config = dict(
    n_layer=14,
    d_model=192,
    n_head=3,
    n_kv_head=3,
    head_dim=64,
    d_mlp=768,
    vocab_size=898,
    activation='tanh_gelu',
    norm='layernorm',
    norm_place='pre',
    norm_eps=1e-05,
    positions='learned',
    qk_norm=False,
    attn_scale=0.125,
    bias='all',
    tie_embeddings=True,
    parallel_block=False,
    init='normal',
    init_std_qkv=0.0509,
    init_std_o=0.00961,
    init_std_up=0.0509,
    init_std_down=0.00481,
    optimizer='soap_variant',
    lr=0.00808,
    lr_mult_o=1.11,
    beta1=0.95,
    beta2=0.95,
    lr_head=0.00798,
    grad_clip=0.5,
    warmup_steps=200,
    schedule='wsd',
    decay_fraction=0.824,
    decay_shape='pow',
    final_lr_fraction=0.02,
    batch_tokens=65536,
    seq_len=512,
    doc_mask=True,
    train_tokens=275900000,
    steps=4210,
    dataset='wikipedia_en',
)
Each number is 128 + 24 x the weight over its row's rms, rounded and kept within 0 to 255. Layers, rows and columns count from 0. Numbers have three digits each. The size before them is the row's rms in percent of the matrix's.

# layer 3 MLP down (transposed), 768x192, rms 0.278, rows 535-568, columns 96-191
109:107170151138109080144130116150127136098124141087131127107097096126140119128154125119118151079107126104104131101131100127073138116168121158143125116145113145104184096134105150131156139075123115134186097114124093132120098094107106154082119130151112127161110130109118120110141144108132137135
086:120107114126112128095146132122152142159148127137142160120049138144153122120148126078192125110108149082152167158128083061110120084142115141147129126118151154156103147118152126146104115163090134103154099152113101130124097130092120070138112132106137154117116111138168124175135181127147127126
102:119179149101106063153108127146122131112147157133138170134130086132136128113116107101095122114131103104136110103161126111105135129100092143150103131121092151160145167087121103127169127123133139155157117163124111130133123168111157126115141131096125133099145084173130130174133169137085169122
115:111141095155139129139109140134128094143107115120117113121095177133141156110125083106124153108110155110103135107131126086109133094154083121126140123143119111091115122160108151177118138121113074110099132129163109162107066132117153059097164096096126080111099135160118129117136114133117115141
104:135135108123154142139155090115126133112176097152132128156113126173138124100178115121117141156163126135145155121128088129139115129097108101107177087089134123118099127119131083174110106087127131131068101104143110098145124152102138121090121145106118163111141151122143110108101135143112139089
109:155141134125118139078126104141131148093140136113142101115142119134108131145197119142128143122151145155154113136126130152169127137174134178115130130123109071096143120145140142159153120117140118086094142154162060160136130143136137142110129185147150098106170158131139128145131074111150125103
088:155094105130135152101157159132143107151102140111164165114122115122140110115131125190128114111170131135079148135189159118151118156124142126135123132131089111153112158117139106080079106095103119113129141098112088128114111115140130102124107155139132144105158157105091148162092119138133085135
107:129156148147097178103143139107159159133100121096124131139163120158122157111104116109180114104135093146151119111098149128126131121080124152160128172128078157133120135128101077151136106127109089153157154107133164079151110154135120143156152118147102109089088133139114099157119142159158155155
094:161124128110139139124116139141136129144090151115112177135142139177151161129136116088101121139127121172189127114136101156116123112162132147115100114141124090098135094123152144112205173155130106174151118133105132122149162077110137159145131139112129131135133127119115133137169103130103105122
085:146092126136100113131124134113143120118120140165109122110170131133145098135137157068129145154096109102104152117126151121159066115142144173113125102112117116099140126145162154159130121119140172125122148149115096106102097109161081155105124136099112115143156142077149083143113115148130115122
093:130114108124119129147148156139152170157158045113144140125095149088111135132129128126131156135115087137154107087116118135158124077108118122178147098122096139148088126123122170154096144118136166098169126163133118142151135104100149142141091121085156161132124088112145139130094105139099127130
094:175110132174151148100142108122110114148158125144117125104106154138158123136104072152085111119127148162145128119092099110156099142106141187099125118133151119112099135134169127126121119120114159117093116159112091167131096141110107155172076152127123102145110125159133127109150105117123154113
096:159088136111125122149118119136129115146157128136123152146161141111124089135149110130178174106140166130123140105105071113110116121094126142077148167131154106166130134136153101121171130096118110158158135137161118112114122094128119107144078115145100151090139133104135127106115108136166088126
105:148100166131102131138147119098144129121109128187125157125147131148122160115104170125138191121106107134152121139088099103114127088099108087155124104136127122080105131107123128144121090133137103155112114165143095136153129171120150118127101138144153130113121125168130122141132124105159131122
097:105126077111149125121082116155141106127137143089163161097115143114105152129115133103107161164123155132182080128130141091186159131150124142188125128131109116113106133122170178129115105117156127163111119116107091124170131075116139136133067068091140140129117138101176157145082088107096114150
103:173136118150105133120130084123129108138118136130150157124156120113156150108116094133130164135153079126159133131132130128118071121158136165142161097123122118113135150134170118128094171137107115192151139099133117116119144127097107167137087115139174134140122100120105148160128142192168149131
099:118138148135159104130152158124090130125143104079162121135112150137144161121141096158140171118103142085122113143099140142114095164140089160143115158132157100090119118158110156092148144109121140108082113090103094144200148121143153097128132157115149158113126131126127119135166111126116161112
101:181104065176150118100141082107160103117115165113176155134088173137106110119155130122104136097126129128129110125101142123138122065119117135153115137116153126156096101106145147121175143130098171111133110117118137113137102108146109142152181117104110108138143084136134171112132167119104144138
097:177099119136137133172189132131128105188150100134152126146150147155131139158147107131125124131169125116129144130089138148132107152155129153128139124167158137116108097126131124103150117118123153138140140103118104167127116111145140143149121145118114153095156098139140087117114125094135147107
091:127116071119128112096128161131107130119160114104113118153116162137077122153147141094145146146130154136168172114135151131116153134153131138162127102200107112166121135122092141097149109114142144129113159127124097096169157077110116146105120122134110127069126139116155113124147136155147110177
109:117108168124113152126111077122134149132106122141064163110121147144182143175090134128151110173143101104123179144125110106122137120142093102122117114114119135187163116144136150098129118142145131143105129126126146127175113147127139168171096107146133133105182130134107098106112091161146116117
105:143106100134116150120136131153130128123178095121137123136124100088146181115110132124128114158111096129144112145135135121116148138145139150141165127128125125134083137108088105104143116099100144148136109126116131108113127087137129148130113108085164210126140167128147141105148148151149135147
087:130095121125150164111130125146145178122099119091121147118158103149170149107077114154096099119097126144118114124101116135162168149136127118109111125138129101133100148162152100124108081142171111156109128129140178095139129154098082133096125141118135152130114157098140167109100086130148137187
091:148114099135159141099141100152141110144122130130114123103158102129159139178129143116139149157137096138096121149149097161094135096092102129133148101147129090150111127123148132122124114107174173093177139156099105100116185127148131072089129087172151155156133121137100152153052142150127125175
105:114160113143112170124135075110127136135117099141163127118135153092111169157114104130118141128150128106109120137153112141115171178135104132124125102216115119146079128155135138124124175106118087087083121128160162117170151140147146150087118105135137136154142137171124125128152179108109137181
101:127102143132169125133140099109118087145148146132158136120143161116174073105088131138165119196137117142173153128166132133143116111123126159117144117137076090146131124139111142110146130119122091126158101141135108102156096110110127121097117129108108102151152105119143099123138097181113132107
110:143132133158113151138188124120138096155144151125138118121143125113180174164090155134117105123176101148119134103076151135170133104134155141118098153112159159137093150131096163134112131173117165123146079117167126098142140091120112164131105116130115098135140138152105153113142083140136082099
106:108110156115126091185139144095153129120113092205130143145130100136141109161112133138153140127142106139146121143130144128169189141125095099135140141136072143153152107166141110131137116067138150098156084097125116086140100100101125123117129119138173125140118092116143104162096078121135086100
102:121126127065117098104126143145131072081153111196160131107121174133121136091092091099140093132118144156142147156118134081109160147121179141144113144108124150163128174138152131175124143128134104136112100103092133099101120113145103143139130158152124153095109117144106146159154130110113120111
081:109111146116120098147118102119138134082120068152099140086123130128090133119124110107104097138086095138172161110132142136109135135133101093126116156129105114124115155099136128159110126142107073144117174134183118109108107109099103138138094137132133138105099132123170143090141095080131127141
078:158104141136101115090158161099091152136174137079174153162111120136149132112099160118106144113164128076166114128147148103155145171118212129161118058103143110116144111150095131082122132115105140130142122147112090136105132101104103129107153110144092170131140143117089184140135125167114106140
105:125161110140138117129116114144118072130118150121096098104138141152141121119133077110175142117107159140149162119103098140087116108118101152121122170143152074139122136108153117151130130098153119142105160084096113141128137110125116166156121183152146135156135160117134120106094099099112110141
112:131148175118140065123124168121154127121101110127160117149107142163140132106128143132148157170088167148104148156113135141146144145099129143145109152098124098141105181111127120127127109168108093132124129110162142134131137128131141089148172142134117135060161093152144119078122140117139149147
104:115130112131144166151168122125138116122092141106117150105143162131115164152162145068101116100140119123159147121120136101144147132150174102111152120135156151092141124152132118130097136108109147139193112117095107098145115148137155164131138137110151101145126155115152145124127147106088085157
# layer 3 MLP up, 768x192, rms 0.304, rows 536-569, columns 96-191
093:127127106102115099146141117048164131123116116097131120127149111153142095161135127163112130156130139189103108126140167116112160134076116119116126116136144094173158106144125108079107132093128086154097128103143141138084161128175089165127149098116153118142133172156134137117133135112073109126
104:110127142076127136099102158135096108110143133094082146113101103145151153110166142116128125127143115130109127143151166142138120047135087128116114152112121150124122111099132146146086122123089181123118154145112121153105106148161195117083081137118121105139121089122129161118114157136106102145
117:115155125140144076110131167139131127132129111144102133122115157117101134139134100148140135146135123101131153108126137088145190143139099103113121144095118155126159067081123152152121152132133112156108124102139130115150124130129130105118134123099118132125084156130140105076154105098146094145
093:147140126159113101115147107153156147138119175140150125136077155134128106133150146116124123148121137105127148123131153165114159114112138105087148143144166134115115134155113108116075064161106112087072132112085056119132116129149154143138131095170068137127133103110129128101158142153120120123
092:125109135102099154182157117126166115149101067127158094081143155164156138126112081107080136160147142079130150146093163075113134149135151119100131116138106123148103118117102110150192142182108127098152152130151103167137144111127128123144092146105161164115123135133120122123139127137136147100
112:133121112127179121137078087094126122097116170118095130099125110109131094145099165184111110115135126175123160136112105126115114127122080088135130125136087095131137070087106107110118141132101089126129102111126101110138125108117142137152154140165123097121134147130120148152123122102178117130
094:126151119146157142114127086095163135155130154140118119062123129136086154142105125135136120100113100119155139151097162128103155129097097155132148143136124106105120110163125152130133153148117144138095128138126099164104142131094137160082091133137125087121096126113165109169062169129117126149
097:123124148156102127130151102097122123133132125151141137111145151143143138108129151144131152110142115148070119165099163130136104127125152123109122109097116122131137176130108143116095118125158113124115045129154120152160151097185115170093107117124096120151135137130178101178097130132122180108
094:133152117151155196082073163121129122115144121122147105111164106096104150105131128161112103144131154166112125144136089145101137124181114056157125124164106171134117121068089142136128102119107138094119112110123112142123126132135140089170132152153109109075136130145125148130140162113120115141
108:137148110086109150087155105138077114110119136140108150141107123160137120062103106072112118160081113124137113104131113101120113121143144101089110147084130142111097110112133124152144154122136120141125148138114127099111114151133128170114137119134126105127089147119084089102143158098156146121
098:090119099113141109156132117154131098129153118179110126114162080151147145141167127122118099118137093086108123112137114120085097100143106119123146128154136112154111111115127097105130107178087114180112151113161103105093126118132142139141080157180119114109109121096159090143154140147155105140
096:113161139134137111136177137161155154080124111139135103116176109120176131163082115134109134142159092158128090124126149183132118146166137132158117107129084162117096105136082121108132129123139141136109138088127170141122100168147114142107136123140100136110085155121107130122138130063153138151
101:139125128181088137133118133139110136107129106127096144105114115125171106114115106076144094143111134142123090105120104134171113149105157118128192134131113099098113107137136081146135149170137166104107124160146121114120128107135129120141161103134136093093167114133104123133149113170131147097
116:075141140114117152160109124131129142128121136109127081132186138117144081095111196110177094125128119133122127111120146108112101115160083184086124151142153134149118136105103108103105145098083140114127148127102097100118128121125109147141152113135131138108127160143158127136156146103128095184
113:125125134110143086114130090104146122138129151145095081082152117097119134151149102117092182094163116117161113111125080161112103124154110135099111113113119150103150099108141108126159114130139130140099142087142186126126152127132150190149131118118135118083078111123132114117136145158098149124
102:085096149128166155139128132110112119117152118140131165157166132111152087112136077146127115123148075139138153114117145115145152148066116116168079150110117134104116161155158130114103079143107141161116122130109128116113112108110133130119118166154135133130160085138157151091144138087138133127
094:113147166103178111171129178141133133105137161116144116132115130118063150135124159093181124129127121135140120142126125140112147151129111127135116140159092171139143105118142156100130109113133127114148162109115114110111126135129132113149157170114102089112145114134134069110102148072121162141
098:115150135115132114135087129126122084132104103157136132118119131156120133114106121133123121141121142140162176122159113132111091129108162121091173111105123121088109092114124127136085129157114144104113123162163167106109180172127121166143089122100172107124132158159135146129128136136135111125
090:164147185137157113089166146114127131139142176154148150077109132132152114160084146097114158141139105124081142105119110147150120132124138137091129186139113140137126127136114120118125164147146127151129144110144141132124073168131147142109146120132117157117094139144151109133119129110138179118
103:141140094136170126184137160082109140127157097101113172151136145086089115119138087115099135118105125184112099145109125141127146121099150136094113165138124147122117148106139142118071147137066123143147131102096128142163166112103108145139119139109135160149157141128125142138133122121170101131
110:147132134125119101126144129092125147140104114169143099091126103129178111153141121088129103132132125156077146197103147146106133150112122149120099110150115123144136144176114106138096098130114107121096093151114182157143137136146109121109113145163095145108131152134146093093117143121134159078
107:146148139149082134138135147137130101155148124157120137163109138088088107096167172115165166112114126113122128166123156153077091124157105146125132082107098145169141109117111112133140159154071137142132128138139120160140109113172132108177122110104140072120134136146169093144145131140093129084
105:122151092076096119105137131142116151133136118131120113162147112164115120127082121146092087107146128113145171115149176103138164137116089170145079150119105143152137107107136137140100115113101115130109121118187123106116157082136112138149114134102127100098114143061130181130137166087170114091
090:148105134100135132091182152140148090154091161151141146134133106105156111121097113137145120138111118159114112137122114160092138106129103154116148194117120123106103098096063149134155127130112145120152119108097130140110108044148166154110100147142152147097115137113118107126117124114087114083
101:097110102143125146155125149102132116140100100174142120095118161127102144126148089127055146135113109097137113084138115149091147149109130116102109141129149137086152121155123140130139101113085149131104104122139135145105151165139073181121132151137121129141135149118133089112116148103150168145
101:123091138112098121142111148106142071139138090133135152151064089111122104118151151118123154106176123124105134142134148136164160106142128132140120127112130113151099131162118130072104170135124080124155058136186124126152111140143149118142177135149100114181085122143087111105122105136164120124
089:168124112124119144122144130129106140151117108097121107148130144120132137131099139163096127144143150119157171121099108129105110140115136058115120107136134086149120144081168140118175137120153139108136125119153131125139155093121104157116154140110116101145141140105100123136172123157178136115
099:129098156187128152166154141090133126126127123093131118147152136157110158117118099147146179118121127095083108103089110113172106141113108104136103166113159132111078105169116120128171079161126147145131137151145129105093122127093135124141139133120179164114147144105152126119118093126165103100
067:193124108148109117180185135152138175147129132084118163095133067131143116091135157182122090111111125104167125177158115156124146134122104126136149130103139113140105117131132156157150095142117132106174090139106083102123110150104166126114139104129164119112126127123129114106137149141160159143
104:104113121058146125134128079108120124109125122133121088104135160160109136113143110143153116149105126149131135121148154182113136090144104122170116141112115145148131142091102175117171069164128106133121155122188143150153061152158152124145147116097105111089133155123151158105148153096136160123
096:126124170118118134134173103137149147138142162120150148084141130089105145110133140079113087145158110117183141135124171101138103163113077148083101108143176105146121168126154087159184153163088136108156127128120129048116164098167132157104169130111115099139136145140154094122095148109147171092
107:122158152119119110123144113108122145082141096102098148143118103081144106143105131112153108114171151135123097124087156145125111127154121129153158133149134136121100154154087100103125113143155120082140126127145120165129118126155151151125117057121113087196149055119122117128133095140122097147
098:121137108137125133118130115125139153147126100118099117128090161145143084125100075108127141126136134124121100165149161106118100148120122143105097157063128124178158091169127126184161129090110124111110168162135154137136082092113108113148124103159144167106151122101077132112102089134145096124
091:137132125111129140178162124133128111126179112120180179105133145143118135120158121131141134100176184127111123090146162154138179112146109111156095107119177133131111133136128085147067136188112126111127142146123128141122120113143141113153123141160119109159113112123129141137156134119127138137